config.yaml
num_hidden_layers: 10
hidden_size: 96
num_attention_heads: 3
num_key_value_heads: 3
head_dim: 32
intermediate_size: 384
vocab_size: 8192
hidden_act: "gelu"
norm: "layernorm"
norm_place: "pre"
norm_eps: 1e-05
positions: "learned"
qk_norm: false
attn_scale: 0.177
bias: "none"
tie_word_embeddings: true
parallel_block: false
init: "normal"
init_std_qkv: 0.051
init_std_o: 0.0114
init_std_up: 0.051
init_std_down: 0.0114
optimizer: "soap_variant"
learning_rate: 0.00381
beta1: 0.95
beta2: 0.95
weight_decay: 0.048
lr_head: 0.00652
warmup_steps: 200
schedule: "wsd"
decay_fraction: 0.348
decay_shape: "sqrt"
final_lr_fraction: 0.05
batch_tokens: [8192, 16384, 24576]
max_seq_len: 512
doc_mask: false
train_tokens: 93960000
max_steps: 6495
dataset: "wikipedia_en"
Each number is 50 + 15 x the weight over its row's rms, rounded and kept within 0 to 99. Layers, rows and columns count from 0. The size before them is the row's rms in percent of the matrix's.

# layer 6 attention key, 96x96, rms 0.19, rows 57-63, columns 0-95
099:51 53 67 56 82 23 45 40 66 29 54 33 53 53 26 59 59 52 71 64 58 74 42 62 75 55 20 58 48 38 50 62 44 32 61 40 32 51 24 26 57 31 49 35 55 42 35 41 33 57 59 70 36 53 54 46 70 37 75 19 63 46 45 66 42 49 55 66 46 68 51 62 32 69 60 35 58 82 47 38 21 38 63 72 49 72 73 75 50 66 47 61 29 46 52 35
111:47 52 47 64 49 18 52 49 45 42 32 51 61 53 43 39 35 57 47 61 35 44 70 59 77 89 30 19 75 51 41 43 47 50 26 55 67 86 57 62 87 51 38 37 63 58 51 54 65 76 33 71 43 45 58 40 50 46 26 74 70 58 49 57 52 48 57 22 58 49 63 78 24 58 44 48 67 68 40 31 44 45 39 65 59 30 40 47 56 17 45 53 39 49 34 44
092:51 32 44 81 46 58 60 63 30 69 74 23 73 56 52 68 37 32 49 71 47 46 40 41 36 26 50 80 27 73 51 47 26 48 54 39 68 54 58 57 82 45 62 63 79 48 62 38 38 33 55 63 44 62 45 57 52 46 40 76 31 65 28 29 47 59 34 38 54 52 53 56 39 54 59 48 31 22 72 51 40 61 65 49 22 28 51 67 50 77 55 47 65 75 37 39
089:51 37 40 55 44 51 57 42 57 49 44 72 56 58 58 57 43 54 73 35 75 65 44 57 35 09 45 18 22 44 61 51 52 20 53 51 44 55 70 80 47 45 45 76 25 58 53 66 49 39 39 29 36 46 88 47 52 42 54 55 59 54 62 77 39 50 67 62 62 23 52 22 65 50 16 53 61 59 50 27 79 68 42 59 50 55 49 30 39 58 50 64 31 32 40 51
094:69 58 47 64 12 57 36 75 29 59 50 46 27 33 20 72 46 62 46 23 68 34 44 63 28 69 62 54 32 54 63 54 45 50 44 39 30 60 62 45 33 66 49 44 56 83 45 58 54 52 28 51 32 63 43 61 51 29 54 59 92 49 37 44 37 45 58 52 54 54 61 66 50 51 37 54 31 13 56 46 84 61 54 50 48 35 31 31 51 36 63 53 66 29 44 72
106:49 64 44 63 44 25 72 59 32 76 47 22 51 77 55 70 71 80 58 56 52 42 76 40 47 73 40 44 49 55 20 50 31 46 54 25 61 46 38 57 66 50 76 39 64 47 63 61 68 60 49 64 50 57 69 57 63 48 62 47 43 60 41 49 47 37 40 46 35 63 54 31 05 50 41 60 67 54 42 19 53 33 47 72 41 47 24 77 65 66 56 39 55 50 36 80
092:49 63 51 45 61 52 83 50 69 47 55 84 57 53 70 53 26 53 65 27 62 62 65 47 64 49 56 27 50 41 54 43 61 23 47 39 49 70 50 43 58 41 43 99 24 50 31 42 38 28 39 37 34 32 56 65 55 51 34 60 45 61 30 58 41 63 51 26 78 56 29 67 34 55 48 44 54 74 42 42 49 47 31 41 63 24 42 38 73 78 65 64 47 64 42 66
# layer 6 attention query, 96x96, rms 0.189, rows 58-63, columns 0-95
109:69 52 55 65 37 32 58 58 38 33 36 60 69 47 58 38 54 43 62 57 60 62 50 54 51 52 49 09 48 03 43 53 30 50 37 36 68 61 47 70 69 32 26 57 60 46 41 37 11 43 43 81 56 23 39 55 47 59 29 54 67 96 40 62 36 45 43 41 44 63 38 56 49 64 43 60 52 45 52 39 26 50 39 55 68 48 35 59 62 45 56 71 47 14 36 56
092:71 74 52 51 70 31 26 61 38 44 78 49 56 58 60 18 30 37 36 32 52 50 48 47 34 39 38 56 49 54 57 60 57 55 80 30 58 46 58 39 59 49 44 48 60 38 64 65 58 27 52 59 59 26 58 37 47 45 32 70 38 61 58 48 72 22 28 52 44 47 58 69 36 56 60 46 29 44 64 56 44 69 48 44 39 74 45 37 48 45 10 12 83 69 25 63
091:69 26 54 55 47 93 55 61 70 46 60 58 33 54 58 78 45 40 37 68 42 37 43 31 35 28 39 23 49 52 56 29 48 21 45 52 18 40 38 60 45 57 56 54 33 46 19 61 58 50 47 58 55 56 70 50 26 49 25 44 42 46 55 67 59 50 65 61 75 32 59 48 64 67 34 21 56 74 28 27 65 30 50 68 37 56 60 51 59 59 61 71 28 50 69 49
096:59 32 48 50 48 53 35 65 58 51 44 71 39 43 29 57 56 43 51 37 68 53 53 61 30 55 56 53 37 42 39 43 68 36 47 50 33 38 39 69 49 60 18 22 78 37 50 83 37 44 56 37 19 29 60 59 80 63 44 18 55 82 57 40 23 40 53 57 56 54 59 60 63 68 60 61 40 33 59 17 90 43 61 55 53 44 42 38 47 33 45 15 47 55 35 47
107:89 67 53 43 42 46 68 45 44 45 42 48 55 57 62 52 51 48 64 45 61 63 61 72 56 76 63 55 37 48 17 40 36 33 59 11 67 51 44 40 83 42 52 44 40 29 78 62 39 56 33 61 65 22 63 58 72 45 39 35 58 65 31 58 44 32 28 29 64 25 60 71 54 38 32 80 74 64 42 26 46 47 44 47 39 39 29 49 68 45 48 35 57 53 38 51
101:47 41 37 55 58 55 56 51 40 60 57 33 61 41 61 66 38 48 36 88 51 15 65 49 68 23 43 52 43 52 50 43 23 35 42 56 44 29 44 40 58 66 57 82 54 55 38 56 45 38 38 48 39 57 51 75 58 59 32 42 35 59 45 55 39 50 50 42 71 30 59 49 49 29 73 23 93 78 29 59 38 34 31 55 35 49 42 63 72 96 54 57 52 52 39 66
# layer 6 attention value, 96x96, rms 0.172, rows 32, columns 0-95
104:29 46 51 49 36 53 45 47 87 78 45 67 23 54 29 53 46 18 47 53 71 62 38 71 66 45 46 29 67 57 58 33 48 63 61 43 62 37 30 52 74 38 60 81 67 59 43 35 56 66 67 65 79 31 17 29 42 45 61 61 42 42 71 43 43 72 55 27 70 44 53 76 34 48 36 55 31 40 33 54 30 53 43 30 43 68 42 53 33 58 68 40 49 57 56 49
# layer 6 attention output (transposed), 96x96, rms 0.144, rows 32, columns 0-95
103:60 54 68 43 61 47 52 38 52 72 67 39 39 41 63 62 60 72 55 54 39 75 66 36 42 53 37 82 67 66 36 44 37 22 48 52 37 55 40 50 32 66 40 48 69 46 81 80 39 74 58 57 53 55 79 33 85 52 57 35 44 66 27 32 39 50 57 54 32 80 58 41 44 61 39 55 61 63 71 37 44 60 61 78 57 64 72 35 55 69 67 24 56 78 53 43